Weights of a small transformer language model.
Training: a variant of Adam for these matrices, 97M tokens, 5912 steps.
Each number is 500 + 50 x the weight over the matrix's rms, rounded and kept within 0 to 999. Layers, rows and columns count from 0. Numbers have three digits each.

# q: layer 5 attention query, 96x96, rms 0.102, rows 74-95, columns 0-95
# k: layer 5 attention key, 96x96, rms 0.101, rows 74-95, columns 0-95
# v: layer 5 attention value, 96x96, rms 0.0663, rows 64-95, columns 0-95
# o: layer 5 attention output (transposed), 96x96, rms 0.0579, rows 64-95, columns 0-95
# up: layer 5 MLP up, 384x96, rms 0.104, rows 0-14, columns 0-95
# down: layer 5 MLP down (transposed), 384x96, rms 0.0631, rows 0-14, columns 0-95
q74:523499505439515557506486635497548589535507515470550494573454456498486492540487473480516543448506418530461429524495485427562418490504519481532411490545537479486512529526563512520417514458500448482514526535490504555446619444525575502445489443508545476468500430558457508469501483548541457558
k74:432586467555533415538568526466466432448538465521458449487501538579488517478448513538457539491500519511514558509517479504578448549450464416488517530486501436499470522548468529509435465480566579575485503548460444516577482550420478440502531488409494525499497546515505433496468484550507522588
q75:512473481546568488476474479635516473498576522528478465470482514522538429438463494529594464559452511485549473482477516558372538543484520528501569481516468520603519497557466524539489495521526415468551396486533479517464516545514553449500498604513486470502545491392533478498536466492509491512
k75:476420572446488535483464505604531551537553498406494494426489487518494553462557491523485454490502510528474458448560527481483614476506521551518474467575472487477504410479452548453536550599579455513520463461540494607380578386464486565508499541477464496518492505515485474505515450471455433574
q76:516474490543493466455580465600525513481506429478474600436509485549469465415453475519443469485391527451529482411474545539458492531485414532431529512528424527554489564527442521526542496391455489484503516400479511530474469462483530495518642498450480545523543509479597520593510468465525507565
k76:493549515422496522498341461488533577533507535428487513532463511494510477535610495555520481511538461467488480474555491539539532495496453520459442524548580496582445543504475522508505428546510504419443514463508552590507527417464493549463472548534571538451582443458413454496537412525463447583
q77:522482494486563544484472530535575504482406480449521587501463465483451476563528493441568533456523437496502423540481448513499506499469561496461532536466529451559466555563558539492453454455539469473504550572535439554403556430587515503513518435512546523524480425544446509417510479438484479515
k77:503614506521500464481541469452476526523532495541489483496514442533487507474516470594484526583560518526539526471471541440545514537481375432476482493484445532474531546541413505479484562506524509622485488527446525519547466552474528456457466485453539461483577483490484525473515505462471487556
q78:483507509485557446511428508426432565473530517588444439532471474475490508504519479475562447451527465498470498524529425514485466514472545496540412526508493467488600477478548517471466462623484502536515494544497523536570524488421469504527436544489559469475526479454474472446494512482534513490
k78:468466496534431552473552538565457440521508500564512458475493487499498510487434571409478424487441498509515536528512536517475520511510490468497574479448506537439536464439508479449470552504521550541616515458503424474488529560510533457537554494503520471541480542499515449526481503508453457477
q79:497479566493530576503567545550471485452472494479455500479531527459537531527539522453532570531566486533534498465513481534483510508502542478518532568464431527521433508445532480486454479456506471414506496523513453512455521467519499506515509524562557449444447563538531542485489428482429451470
k79:503551536541495475475538462463510490500523540515475536433474444538464495470523571505514510521513547466490513477532515477498502465461444525420463454579550538536493468463490499444513616518488458568511504521519518484490448495491503482468546437426510520496512508500522537471489534412531487505
q80:521533600543540565522444510397496454489417518561435474473559493456492567550509539455413528478465480532498603471494518498499508526506530465521425614486515490475472539408544454498498506436485483469490585449503457465499514455415414598523447545541563577499479493590460503497478532463566415500
k80:621508473536477521482516517516440425479533567530506548526504466456485438511410519414524532450482494422523472554479521558513440485454440508475480542413586524530507492532517547558505500497504410447498567462541482423557473542488522461450580431492465567578540522442549552427510542535512484459
q81:515475451516524487504488517468523480518494568492643494552416521478474429490485493520546508479520512517472439578490459434533536511529485498547474433480530470538466461518488497518560578476492466450450407516494512545427568480499496500508460563470418504548502462472425445509478557511528483502
k81:446526532486447482515557487517545489466590518454544436514516524529494530447466486485487459452529457568455487455499507441531507569521557496588525513498443461499497522502454539553491487554493497517472486496503502461467470506507523472464413503494478476518496572566458498541428544537519553518
q82:503467379507499497475512517491446540506661449450492396491454432571477494536473420481558434525595522521519476573499512433541435516514458468525445485593539494531511503560570518547545513545545407552535483562454510452603477527556498476446489562533485413482572519523437502514492532555426501502
k82:462421540493459522431603520453489562488463480509528523479543529534510523481502395553459509512441519532461590554517409487578465500519482487445511562520499434459459430510534481456515483517550596510473487495483388548455536505461509468560527534521448532529408504523485405502463542508646481480
q83:481491498508469539527506452429422527468477464524440453488551477440511508550521538475487578527522448531526531458491442557528478501464561531517500564512466490446566453426508529495497482514525520453467495540526485472563437566436456501527492510472507530489514505571471543404478460458456533452
k83:522465510502469413508492478527478552444437528496471559489476452442487490561485515389485498504512515516504460500486542488477440491546460479457540479463497520491532505457540451483505570474432486528576525482566465474506495579535586445519586482455511480479488500469558493513467498421509518476
q84:560502532506563473487454517424526489512471544521477426481530545432484508533487481514488514467492416528502480503525464472536486533510531444524418620549546548477477525532574467525446544568509499471492523480501510549503569408438493488579455448595496537541538514573478554423512508489545438491
k84:560581423579459471509576535480463465483531600511492514420441506530434474447486571444527484529544448538559508507473472552534509538457525426478473513499496506517524464475497485502476503488504509532533533447495416415492461531481537511474535506499483516551583532496535534564468516445473500440
q85:485518462490564522592443531408439465480565496506475380476527560502485577480514484464456579535487534528509493477509493556518510424529538553508429544516454505511547465494500447517491438595513509470478471520463543465534531505491451605504506485482493449520497538506508544507529469489478513498
k85:559453503504504409446568526502527491524424597478506499533519474470592485561500582453503448531464519494493507506507517528419519450483471474420579452491529521515537411529562460504428532483478474529536528484544459429455520560483501515504565430453505505574464432544487474526523525491506513426
q86:465556449513355455437501473489591591562401474502446556490538388554444511492468523484469491505555448471551515531506545473534517534500445457466484537502498491570408575471546483506603478510559554522505529485486484451555469473566487485517555410502563482520506514526535488539472461532499481535
k86:537575438493519503498485509423506551503474420540533499559456469509475526499490420547570545556540503452462570541531387499474494485528498513545431532503453446436539544487477489486587431515459566383480477536514539604474449503498505506508446537532462462442579444457526543500458489517522471502
q87:524495502439525557489482517484560521486462529586511450542569471459482485538452485517532504505543409511510460553504416471510528538486574490555535603485493523549507519540529492501479559578497559505562455588536482613495565482450504484496438563560573410478492480482485478375511497573487453474
k87:455522512581530508552598530449452444468530496581517448435483511530453583419478529429486484541505505529535546418510499494486520508516512433489495484516443494454540521516470496457546577494515566534556546431510483467469490450475553459507529463465504491534478560492548461492479529451429486504
q88:490490570461609547504402509450477551509514486578506370544488429486602422509457491469521544444513504474487494556517521497447513515467561504574592471514534532531522428533483492528480570498500553548529559585534496545513505470507497463475435559501488434393417431449432502514543544567446394458
k88:503451511552552538552463587557379398499477463521534484441509465504525591447509465452440422511501494507478551457477534479512571494525502479489506544492406441549500472538482526468529547426536515558547560416568498430459433530515468461533582523491483450552442609556530502508494575478431474517
q89:466490423516513484530533551518496479513535522452606547620446509526502476504507444517472486446555551488497520531493420457585479501482486532526445454492505521510466467535395533492509529500513498487470483570472496529501504460564556414477537477457467471572451491523504495510459516576495542496
k89:425494549506483417504565508487526514511476500516497445494513528523522533496505503549496503454512520542465552459519483484598523516533558459585524506449527466534421580483481447520491451417510571512463467541458532447545484522539487479493432498517468477446498563524459477553444549548580508520
q90:497484473537472539574569555551432460501537494452506477499479456540513510490454526522428458497543546501512565465465576464555511511504501535496581428459473472479511522484414442461557497426536498439462462521485528445564431595516513494434524617443455438428460629498573462585521486535422548474
k90:456356574445541456475488523505503528439446463553526563520523505518565530507560527520457469457460536474428492502542473499545470437497604578470522452493567472532444467544513530531468508461466619493473518601510517484500523469534518508505521462498489524500438484564447490486508519490526520477
q91:530433520505501513432564467498418548501435447498419549434480490455491521531534528457525529510577454545545517407533521522466520494509534447505547563521514551466490516459648456489476507508498462444507525463500464529503509504526492573512500503589479521451544539524482547472470478448469492520
k91:517527508491499533413496460479453538551540503481482598523426528506424493523560471485490548535508536503496453513485541484493453542495424526467461519600511547495478417428520542455502551568467430500462503507552483465512492510563494508489566472483508570491539463482530545494498450386525470441
q92:526538482546643522583555535436406460446502504517521434414461537484470459568497542472492500502518480559448582492524454488584511541462632489522502599530493539444499425497482532500446532518507518413466496582526488597557392531371429519522461586524452534468492532500494526500522540505475458438
k92:549440497569478463455547469495383506483465548571493572398486493476480421480484554404396465454458509543524510492496533521549490473481525481468514506455529517523476433553516441601485598438418539576594523459540489358489506510567528495494594487456489527544462584524450456561483553460532524466
q93:502539506546517487494551507479467448481464434533409536387496513519517544458545502445491548558500524495538578407474466615426509471516542479460566522492405489475540523446539520481474448505450482481538480485515490460552459567484493472492546453509574497497467556498622547456506463491498540486
k93:568511535484580476469436473514534568564488503486454567470499499499536493519511557486528508523418564457520458510532504552424537484482445478459524435539527533506490429458545504475506549501495424480557479532502506535501532507555530523485513512495538493533523434424528543494564457379486461505
q94:514497485453518497494479500477555461538466615512636484573496552442461469539513539547553485462487440505441459566497465417572513556509546480555423494499561455469457435535504488523481571533527498454473441526527479502462558450523538484513434545510451514457474429579404473497511552512494424498
k94:457597434537435498590616531503456414421545508492565433503477559528433493438408536421472508467555462570533497522475497451524483502558579484532530507494425451477479553560502512545517541473503495565492489473447493421539475559490498464472478468473414492485473573538481510542463567514529560495
q95:465477481491454543490490437491524555476442505626497512493500453393552513532486561518472505453596504505506497537518548510486547503507495500571550379505570478461523461425496442496539580431519596530517498533511565513462477490553462495509499505501483529380465426512505487473493530555446480484
k95:483518525498520526553394541419357475479495486543574492560478524458479534545472442481576475473552435450513454486480491471437479500564552505520527527522431498514507530532432483446523536503495455548490572506535558494525421528583527454500531499503506459483480510524538490502523487483433524441
v64:511470576485499545500485458449456629458518531485521540528481533554475511516434466454575490510489482530554641452525559481514482417423458531558437506514515569427497469517500428430469569609537494465519562542461527583583529542509560562560522558544501445476560459513529489554584540473554471459
o64:573493484482555428498576474521467413574497475526564512517526545505539374470598485520496488531468538559490547508498527594439468605451502543444538491468453464514503545556460489548536537545448512524501457473486487508513530485510459443495433498525515418504421551366503546452449388462478537611
v65:528516489413503457543460515545523499462529536397509421477440470534482519470515387575505497457471492506448480565511519527530430492442470525485560514518459475525462485456508452515514432571547511506547498534480524516443522559428403507468440461506504494556403529485587514599526518472453519505
o65:496523511511468564523547493477560508486480457533439565516556523459516498542429571484472517556563427469448492472478474525377503501492474502518487534476490481492450562502508535520553530453417424548566527470518476495571519495523558459503482507506498569481575466537470478430529494469486525386
v66:487445485463546537436464553513490526568544546411514418471479495565491568477512543533444393503501479539534359406520486483560566551594573515486493506567399460527526470496481518476496552509476475430486483423542510527466496491521517486482530470498422536534474621470446461593539476495433540512
o66:486564454476518482538489515548510542487505467478454522505564514476577476490426503529488529549542519515502489543542493511484382474496494474555395481513502516513487553503484544500468480558458588565402500551416460494439516421516529489525521510449558529527500479543493520477455586465492503534
v67:499518421591531463505491465446542627561525557474464466563467423494538526507565403498527518432502522526513340479513535497503449489580398452445581566510392460495529552437612491552518454468510450513549483416528536449534498505500502549509552411486521508440553590515430465464545541452428609481
o67:507567555473409493591486525518504409379468538506493522467496427497563428507442581481455573498423413450447530529478461457586407571529500579461488522519530507533516526547520507539575502495441528524456557523497457522525520541530535478522470509510556475523500512464530496505441492499413516464
v68:528568596520531529425388507535537407537446496510500498409451502506407435540519507506504465516496504486467688418462466493483532519485574486473461399452506495525472472554586500461421471556474480527518476520540520484528555475481530484471448524439538482572452652467473495547509546456442449449
o68:448493436486469476469533515482448545503549516470527481515558516390531538503457417479515487437488537542601481486495556513441544488382436490597531515498484439429401506501459582489536463482501512464525508524450483523503468534487501489505488515466509528541560439517529534521520600571562501497
v69:528546383467508442396542511428531571513464565476517492507430537527520484521490449514492477553528529468503531499470502462432492429457478430398512503477436490544564531581521538525535482536567507552563496436472507512533468495609522524518499485561428548521562501471560520522489500465578539560
o69:480566554531452527532507465577485520472510437488514557528570489454463443494549540486476440445471495453549432561527510532623536538586491518570458484511440497523436542483535432536485455489501544449466524514567536543521440527459458506528523481470491475485465484485468530502490526506445483481
v70:523532452536508468498575508376473519548405642537437472628424584458473440506507446513427478569535504511517435452461522513520494498527496445504507498550466478445558513365543461551468482496508548505502419491477467401655465458540518462525522515429507580443629612440418477415528459550610640521
o70:486590566514471493533448507567525610400517477527502474516514444534521493538472521452587500383472504433485526508530570457531460540474424486478515520477544474548518558487520459487606477502493432504462491513489451539499497544503506626504510514530514370533421491517598460518401484494407480472
v71:459461537384569490511493478559545480429553499455517446542593539477486532474501420467538433449532507508513492542552493502417517497559575460562518446482523503513591559478536498479530533540488502538501489520539554496452487450496451421538466537480468447472480586468518445548576458525535525484
o71:517490497463498492462576439471485510575438475516446536495472490489497543527465540465460534534529351502550518495461492515512484475413486442485460535486522477538433488456528456510481484520548531498486558482458462424531470493508548569488526445532518496532526488708483589490509501549488477468
v72:487441550486506499419463522453550599522488491531506501397538621411504452439491494479455404539530511527472506500532455462531548516512518466572461426461521556515566508540399457465502580473507557470549421449477509601543494521503514435494546508519528498533536456467545496429486454491547510447
o72:577499510493555454489515459616452475542522420449474550574494476546522486539511411556531518469566470547477485460518575528456451427498479484493462506481487425591474529490513466500480469523545554493486473501480504434486463492507496507522500476467518408549519494563502481528511485536468521526
v73:524505466348408574524529518514533583482444438608541402382512469526430552509528530521481498516486461533505400521522522474523525419488561497490456543484586531504486481535528535515566521540549542533485525506505518538588414487484511442514427589610416451532491397480613505571531433498510552525
o73:541463622511575465518486487510512486601443539459452538477469569497528553466577529520508459518537434506533481510576553567451501453473488534490408457487477515502562413478510415514431530520452514494507532433559490490450525547525486480522462491489455508418500457522506586441501446468502470556
v74:504533563489554474513419464512526558492594457495465497496542494492503474464515576458571497561510486505516534420452422458541502531542465503491551405482628482436517546486545512481493479424421551450500566491480484482496487465532452497478487574524427518467427574432498467557574489477491430479
o74:536483491483536504427513560527464463513446580494455466549442527525503573426502519470460530489489421489556581505452551490507500521441525387563426485506525467466523452498494483480466551498547487559532489568472471420485504442561471505498504468491501437544551507604484574472477520563494503530
v75:542437463577520448561414460568449414459554484436526541533544549541494517505422512479569596473468481497486486522541550531501499472498445521498545394569454474619460485521444490512507443549443508467482553486516528492520558527495468517502417514476484483509454533529563480559512520485453461530
o75:514471500457484551475588513436540547495475511563429507492486511528500500484484538507421491528503432491461569500486418491523481517439514456493528510470497484476450498551531509524563515490531495531566446491551501564463514412494479454519481477523498574505554490544408453510508538505516473510
v76:538512485481505461458603578463470495473495607512566486487576372456582477518512608532428479396447512491487590410531473472529526389550448508552487515466501541472548487455474488467554530599486484527553599507533522527446497515657523411485488459490517471474485371451511493598444532484530484537
o76:550466489534532453373489504475496464549528476470525524557445476450535486459574454489558537549543574481556445556493429580534450493519595482501548458588513514445436520519526490473491469462488523535460569395552553541551509538399502520539488352538490470463418537513451515414571538487474527459
v77:523454570530446499565501476529482555479472639528516505513542436482518540510514483490485630427441482491538563486534526496555491429499467529504496551494573450373518542457544452473554492654541474452521531555508502544513471513481445516489457574520526471473527574504492497636534525520554476460
o77:577529506473488434451537549469488458564455518512491516532440523514598497520562504469512532573494457527475545496486498539444499595416482488430576439521495486481486536501469493484492554492485456569547573398532472533513575521554568524513461454547516490481475510488444564409509487427437525491
v78:463524524519449522478507441486644431381424605474453474538561525583434539483493525538547534476526477464460463549500516496492527506482449517445489491467431385532468506574482467503461424467538481412524475537538502532476539541509432580500548490505609484571466492491521541464559427475449500472
o78:533573501466447471534531532490517495479496462519463552477518462513460529481476526511408543439578590471522574480468418557464533546477430446562551500470475497468496577409519468491495457528549500546554552514488510488521474435527468441532488544514466578398559494466453509584547517432509541418
v79:484455355464537446482456459475487500530486504490483405527563527424536464439514475508539381454564468555528423524484505517488460473524552502492588406474466552552598545549550484556475471421468510522483521436532448476444462529560465449523409503468486489477498432526456457541527552529512563535
o79:488425551463429477508520457567545523505487449509452540528451489458482585519459480471479497500491336437502553507463496443567411500476509482552412566517496462529516482499527453523534464512598497455489467482452497490543551474480522546507519437464519503554575535678516527499475557546456443496
v80:459538379479488446552454472363578505483500532533441506514458546488466456501492464516581421604475507480472466530508493512495481519506468466445483485528445444432433553458522494550454479461547498447532438502486466388587453518521464603498560458419619511554546546520443496456449462490485526451
o80:448545506508429491550519448601503536403501450483558538469545422513484483493416526506452555361514586467507532515449534461510503539527434541471508511467513510543568556454494465463539437482525459488508489593514497516513504494589509491513462574527504504484550486414554507499490518462469478498
v81:537466595441585455515500455591442511468518514503526517473564583420546509480539467519446472479536454513463506513524557492528528489525476504476439476488547464517511530428465526496548425418514533469427558495510558532499497489491426531494529502485476521597495470468546488505521521445526421556
o81:545496530464478478508538482492596534563436504522393545583465544523514531520467471525449465481500446499521465515529490453537570406469503418468540486469510546490475502461522494480455501417593442532508533518517502497504503412511569556543527451477490437463547499657417502536560465520521532392
v82:464445489538473465555498561487449463482624515560513487510429486521521524527488538511562518435439505515456541489538482500474492544473462532452443535462503544500472466468484493450503485562506445555421501522469477516571473458452499500509500421448481554478608456533469532425488495457470452521
o82:441539501530468480514499442450469480506492514418557500473554530496503434482492504540479490523486617522462479522489509529516509511523497553464556468479562519478538445516482535562489544425472515424537473486528524563495526538476500490521494573532477431502470487342493507522539465498540497532
v83:532433636466521545605562551513506576519463531455573505514421502533508448447494545536401420471506467557507560439522442511575558504413476489497433531470427531500501451520529543507488567541565490440528487499473503515515584503505508382520524553400418502559434461483478472452461506531497433518
o83:470512476545506505451537501492531449511539425492499539616495543449503526543456391546544467519543541545531480491553581493399460459449549508506531514470514511504510518448483502505528454538514472479352487444422518541517461506426540595491606451476489460505523480480460513409529478476520500503
v84:505498512499507520465529528463497513514537557475489546541436428526497469540546517447515490611485491466530517391515510487570523476516453529502453511496535484367431489441485490508483561533496496453450501512466538389599497539549566553489591464563491514426581458527384559502434455521472570495
o84:492585491530536456537422519472504466457519564472600466446501523555518441429513526516534541499494665524456439523546499521477480566501482556461515470542516539506550546523472493461511500523443511481485474529547507566438530489526487444447440523558499456496415539312554463459466467467537514560
v85:483501550517472538576489448466522531484509496457475447552478506575519540455467527505472518478505497535529408469512441509473527497542343488465584500560470465470486436422479394522476548545505473515492604438503475564404525497526462505488499543550385501394569577517510426479617513433592517468
o85:589517486463550537499502603540416454458451531534440495492538476538548443464462532489460541586481448483487573490533534516531427580475524465451470494540484471493526506494500486550516442583415506504472481527501483476518515493477474498535519520506538454514457552523448532490496492459383566522
v86:479455550506478446443461471545462407533531485408479591460511486564471428580505444458420616521518489458529443507504493529510523499554486495511423523524549425544407486466459529457448523483481480458509477494527498435527581427556499561511512537500613515481446530496480501514452536481570458552
o86:544539500471495515502468518422531539442554581526531425495473568481475461448512480444481488436470593568422453525544380496527552461502465481466539491511470552471438446554471527415480512521498553520530565592509502521447465499532520455500486523524484528445500501409468519547550503468511517520
v87:507457553563524476423532525520476555483493523501545565510477550529462555502532418486425534504512536484515587531488511496532482481424443454499438597489445536494469464549450519439492482607475446490474468509471478481517521526452511528491577467493555494527539467474458517497549477509525514461
o87:499570467509475537550481466495506491534560498466576502512534506516505364540542517521520441476472609583422458496500497554481505555523509546504597446470467471518463551510470548495493532455472480514534513477512508514510486511504504459525483522502495470526400496359520478524450464473515542473
v88:526435538430556612498440533598410582470487411433474429444500507623449551527520437421515424482509496517532509569464533514541530492464539475543456481464481481532477486526496520489497463579571505494539612460464530607548494516518536468486438540545466461476565420520530455526471522556503578524
o88:476450492452454458529517448515550487564556518533509571558543533513491479493580478514482452515493460592534518481616442543419418492508486481491432532493429513485512512533485489490491543492467497443497487437508506494564559503467470503494526497496521569552456491495513551459491440439509448572
v89:476471412437524501495413478519463546503576529601522487640444501456431552470534457425532470461479530472545554446490572498518511529556543471467537573551535496415548506441543505445514525480519528553489596558528540429596453500435479459535592536547609488523479655472391487531532470483475548515
o89:578493527496447479533510482492556502542429590497535477509503442533498480530567527513499496518408422489575483488421502494524455503426499442471486467444537466505507440514518557522496515477505488534469535466522473463479568478631569527517460451536443493559504452520573569469461517476515459512
v90:480509438393485481464545556503594464443521550506520458504457496564505466436511544484461478490432426478440597498455454559545502458503461494550419529466611512504483527531458474515522483419524482467490522607480582501437558491474553485485443473472434553473430445483451557490497474572492519496
o90:476518531576575429469507520427513505497452429495517486505514540495444577517473486491517540550567586531538427493487476503438585475439525498542524486550537513431557494453543505429476547429515491535537423409439487507565452479454470571447547476567505473482509536468497465447485456524554489449
v91:471510556524428479482401476518497474435498544508496518441535514538475564462481542460441500586565551445537571520489489478479497555515457448534466430477569425445502514438619432490552508445498519513539546472489502564472501498463469534494422536543551490504468497492372535514566416517468470461
o91:558521513414550553480505537555506489549480549490462534500388485601514527474500557476495565487492430567516527453453493530513536510409465433524493479582489431473475522489448491477472501463497531539497469511495443388536519439644490500512494504535499549483472519538489446498465498458486472579
v92:531478607629537550570470455535493491455538546506539528449570504507594463456493463503493471556484527494484530579504555522428509451407452427547432433511463502415562530516448449459481489497474522405553684573548455528425566525506448491520529557464535458625475596513486483574578479549432443480
o92:530498398401555503478676526522490515592417441578519557584453499581495498510509499454458473471477459551571600478435509464501477509444544484492566463527444450507443599452527506488474468489551375578496463418488496472583502433529524567553472420482552523550494551533455521476494531410456553462
v93:530422519371582409541413515497499606523482385488535514462555597474564548482494550503468505488531491506542561445530516483499524526446415529557441431517447539540475458467551484499431566510516509477461527498450510583521468495553504514443461507385519473490522495520515469508599477436556500477
o93:498497523504544571527581451557456499535501461477452527596455538444503416489374474546473469473494504525449536522551545563512419480452567487474513473507531484531548512531430475508561456473490574540509459503466525459501540458506460446548444513500579392522526504589491522498493484528478522522
v94:496470457575563438535522540574536375537506451419557569531450462520573411533475520490612444508498543521497524484470497528525533557558577493494498488376480477526493417611375549486459441441490503438475359548520519564410505574514538462517423431445459503587485434522462523512467478528465441471
o94:412488429509491549476470414487550504496546399464520476501582503446388629505454450569417498533579548449493482500494475448470474487520531536595557543549464448526484579494486560474452504566554488405548487529432485519475496447371515497424507539487542500548514536498510464538566573488605448507
v95:509519349672456552515464503442537471526515525526542543425428578535523477520532533558517411498440496497510417519470485510508488557485547522494519525507477493567515388594499568516495408539551498497455418380494485518458449492487511543471457440583454506639451477538458474539446523531508594485
o95:405460491452456511564436498558534530499550452419485540478592508446466527541449444528542468516603523480468490507530516454528493497563486545561429488502430456518511592468473560481453495485505481436496461555500477569469481504503525511579515591428459611523521484433475457558440571503489408533
up0:445382568490462457457418516586473540615531460447448577481428508494600535425455370498523478606609521509485459566493585407480423426480482484431447491549493594578364530450550416571560545497505479555485441458566601536444528490533567540487486469491510444488495620515572467418543502473480502593
down0:482450498457472496502509509442504494623431544471577552529452592427466586491550518368568408605605483339557565609450590473427376473619475429425453532411403481563473456488506386481537466537452529645508490535517530495447455545576479428546501558485467511533397595476596484465497549544457460518
up1:482513463536578547471519437490404497495455421590455514433475513575508495518533547481564530596560532496488575443516440557532533482495466516504482409569476436511467436471495406517462545468531469451465623447588461444496547619495484376453449469568486519364515445427596476478494535501445512530
down1:544474455525550569503591466438470458500536485517487496425569458696489444404523487427515562575480452620641620517577481564428470557480506476456438571500431514477497449551596543421505501460374455482517535605445466399528489507452456399334486481530537482496564519528570551495498489438471582557
up2:448493537438463496489506468476474465552510490508460621402539507468551510541493471522426433588496508539477594387464416493514484473511495487487516600559401508438534577453521484493443497505535535462533485527553589459478576566339461494456529522531598520564479466384476470559558460507549586548
down2:403467560442507484459517500389510506551477411507448542471515521371531570498457464475391503544513504475514471501463437578529429541552538519528512524524548575456517533485515545455477567488428579465530421462602577506548568539473471417555471530563453445445531503451591514548591453444553484447
up3:439514586420538469589462574546422528486525511598561460526463587415431569536456543400512495574536534446411513541462388430510488483501487534603425571497471568479458501383500464528554576538466451420443401454600564436591446556443460508520519445471454516549485498515561498500561416553560467582
down3:416563557447444589484442508520572551541505506513512471547557541447513536474453529469491581514529490410524546412516506445452549527491515501434441527474498453574452513513459481468539590505396571433520513594502524515594455416497456481511528447489505468506450542435532590350484390549491472583
up4:425475451540568457442504440366504564453582427565475563466482553571491469545460618382510515614446518456474561445512376548496442447508455487518486503549511593483504494480551406543439483445456499441509516493572488404489500545525479521512533401504512547464537514477490532543604543442517606481
down4:430582447429617418478532513373561483527497420544469574426536488654512488583480493407533525486421432553539551420588374734441503477502509406418515577529492462448536541467625441529460483409482519386491432532581449515542506504581405480511501497522524457538482453545467581541553569506551600466
up5:405402475584496411611566550448540396439503585557586537492555501445491617557532504472570509552458531478504515433472511482549445470521418524594453393577500533475425470507579379538462533549541373430461468500560484455446542466485541652475558568484477481546452613505542495492514437409521427479
down5:394474459597449445484491526477556504437504460437544505481462549566490424544540538549503470524442486478462500407551597560507516459519472423514566459558482520506510524571419525429541489480519512444571487522488496493514546557519450510462532473443486481456517507522560600542512574433482482479
up6:497448416500511528504512503443522472511499524536533554460516531491524489533489583448519524519495560450461506532459547442549493463438510525477557484494578588442504493541454490556507541455506467500509489471525506444486507535470495542511530492512490562457505459484571434522571473526500497546
down6:438453495508457560500471483526516446529482514546537509439521483520498511484509559466537540486501552407441487554391566402540482466474530501504525450460579614436545536558459455619554537416491431519452489438510539502468511514465461497559552575543475557488498484524469401504516489514489472488
up7:496498501497442596490500509467546530563477380537536561431579581478555554482464578427448491452486529453502516412510490524547517525476581487453553515521440467529505504505435485555579507413471476531499504386504524502434512514495527516574550497548444534525520461424540516459467437515514465560
down7:493462408494561419604481457506499462456484644462493497560444410526483459558399516501542476613509455525639504515555514526483410380480509560583504453459531518465568435494478561444402586601513470473507472563476498482538457686471492441373440470476595472465457504543545569580508473498490526464
up8:456477487499559618531541495548486567503540559483414520488416493536438500525374491464487479599479513408521486525485496473484475459485501588570483604536559592507398550517429631556470476469484428443535471457518450473526483557462442537487496539581562584555513461507559470563588411566514469537
down8:451564478437558611537495452544530546514492530535389502500356521505510497514402540533561494482468514392476488482439441419468456500476536432702557585508509569487420497589500546600496521471456483439529480518555494572577574471509394528537525520444501585482426417494503414454496458441517467629
up9:427430489544571470538570562434537513500485515481467482408508425521576518582467499515498471535459534507467538412469481522610506442540512632575576445455534479472447436519613524526457448486635536547477453539512617439466643451419511506486521481482482561481427491511432436467522426489487557540
down9:444527522507519567516498522535584550486505477393522502528483547463509515489498539500557438401547483571399459475413534553556517517525482521498478459451433400537515515490548447557512485434541458464505542584534563433557608409448540489518515487526465603564503503424450511515460479456489487501
up10:490427523464538426480498519522481420516477455559428487431469380512490514555487511509459473624450587457526483456460523502514429439451457515547505454518542572495515416476566435446495462503559492507525506550536589558498487508554454557487477449450565443509459552530539512577719377563417505455
down10:544394501594428443453565473498531468539515504475538534484562612468469466390472503535516424436474465569521525516529512600621512507572556402559329520521464429507558500468474392646552503521560518493449516394465461526485438464455483423541511529539422526535589456463462541484415605458477526606
up11:479484470466447523401522514557405619570450535546566669531405476517568527501525510446549478427544473491523459412481531456527520474475492452551474388516517540501455462544459471503511473469516497516547529514559549532518424584457430494458504602479578494342529452544539518524513509540493517504
down11:497487499487498472547538465454545479407500503477479506484518518555473542478481508587493484503417543418497445548541474412481541456470439527502484545513526467471548535448516512494532511479474517494473480559442503484521522439503537514578541547484507480522492544499493551525448536559514444514
up12:481444593563501440453530582504507530571488455454477616383376546496512455562369522450489572520504503463448420575492503471487532470467416464576540511600527514529533444464569468521381507461504448469550590407538494531460520530546395576453512478592489487518622534569611470527612454533499428511
down12:414491480500525479481520514436565539511515424525498557583573501554454474507526563505594456517467529425501460454489545566572438578486476438533496539467550353515462506456575501436506438456523579577539454551543466452544524476543503506462555428519467494526508472553550490459446415438510452466
up13:483441497564464446640529483525422493502440433547456591497478519459455474513403596460499463510514562420511526509460499499526443440519521507497458478520611537495535467504505505500474506439467453512583531395547481484513510505391473512614470640544506531511539463493493459531517467610572500552
down13:456517485438438497529513499545420508571357453510529540431524507459457529614467573443496544528523551409515475540419550420610408506547424545516475554523537568435583508468476476480422485469443396464562534396556554523529502552456381556551472523539487622473590480546518467501510455558554417555
up14:469568499397453561527499463309522556537379418524514523457534534450614613595535635493440451617483480439441545479446481501554469468484486509453474540504494442381527528487448509469536538443545436436489532547551568539522459559433360456611621498546560460523503430511474515548473482474510482539
down14:545473458482534442555502496560474509477459494388471523472641469391494483431528478510538590523499362455568531478522582492534435422561553489589570426451553525445485511488547468524520517490442493527533499495496459532501427506482488411450442576553502455519448515495594466507504496600561470450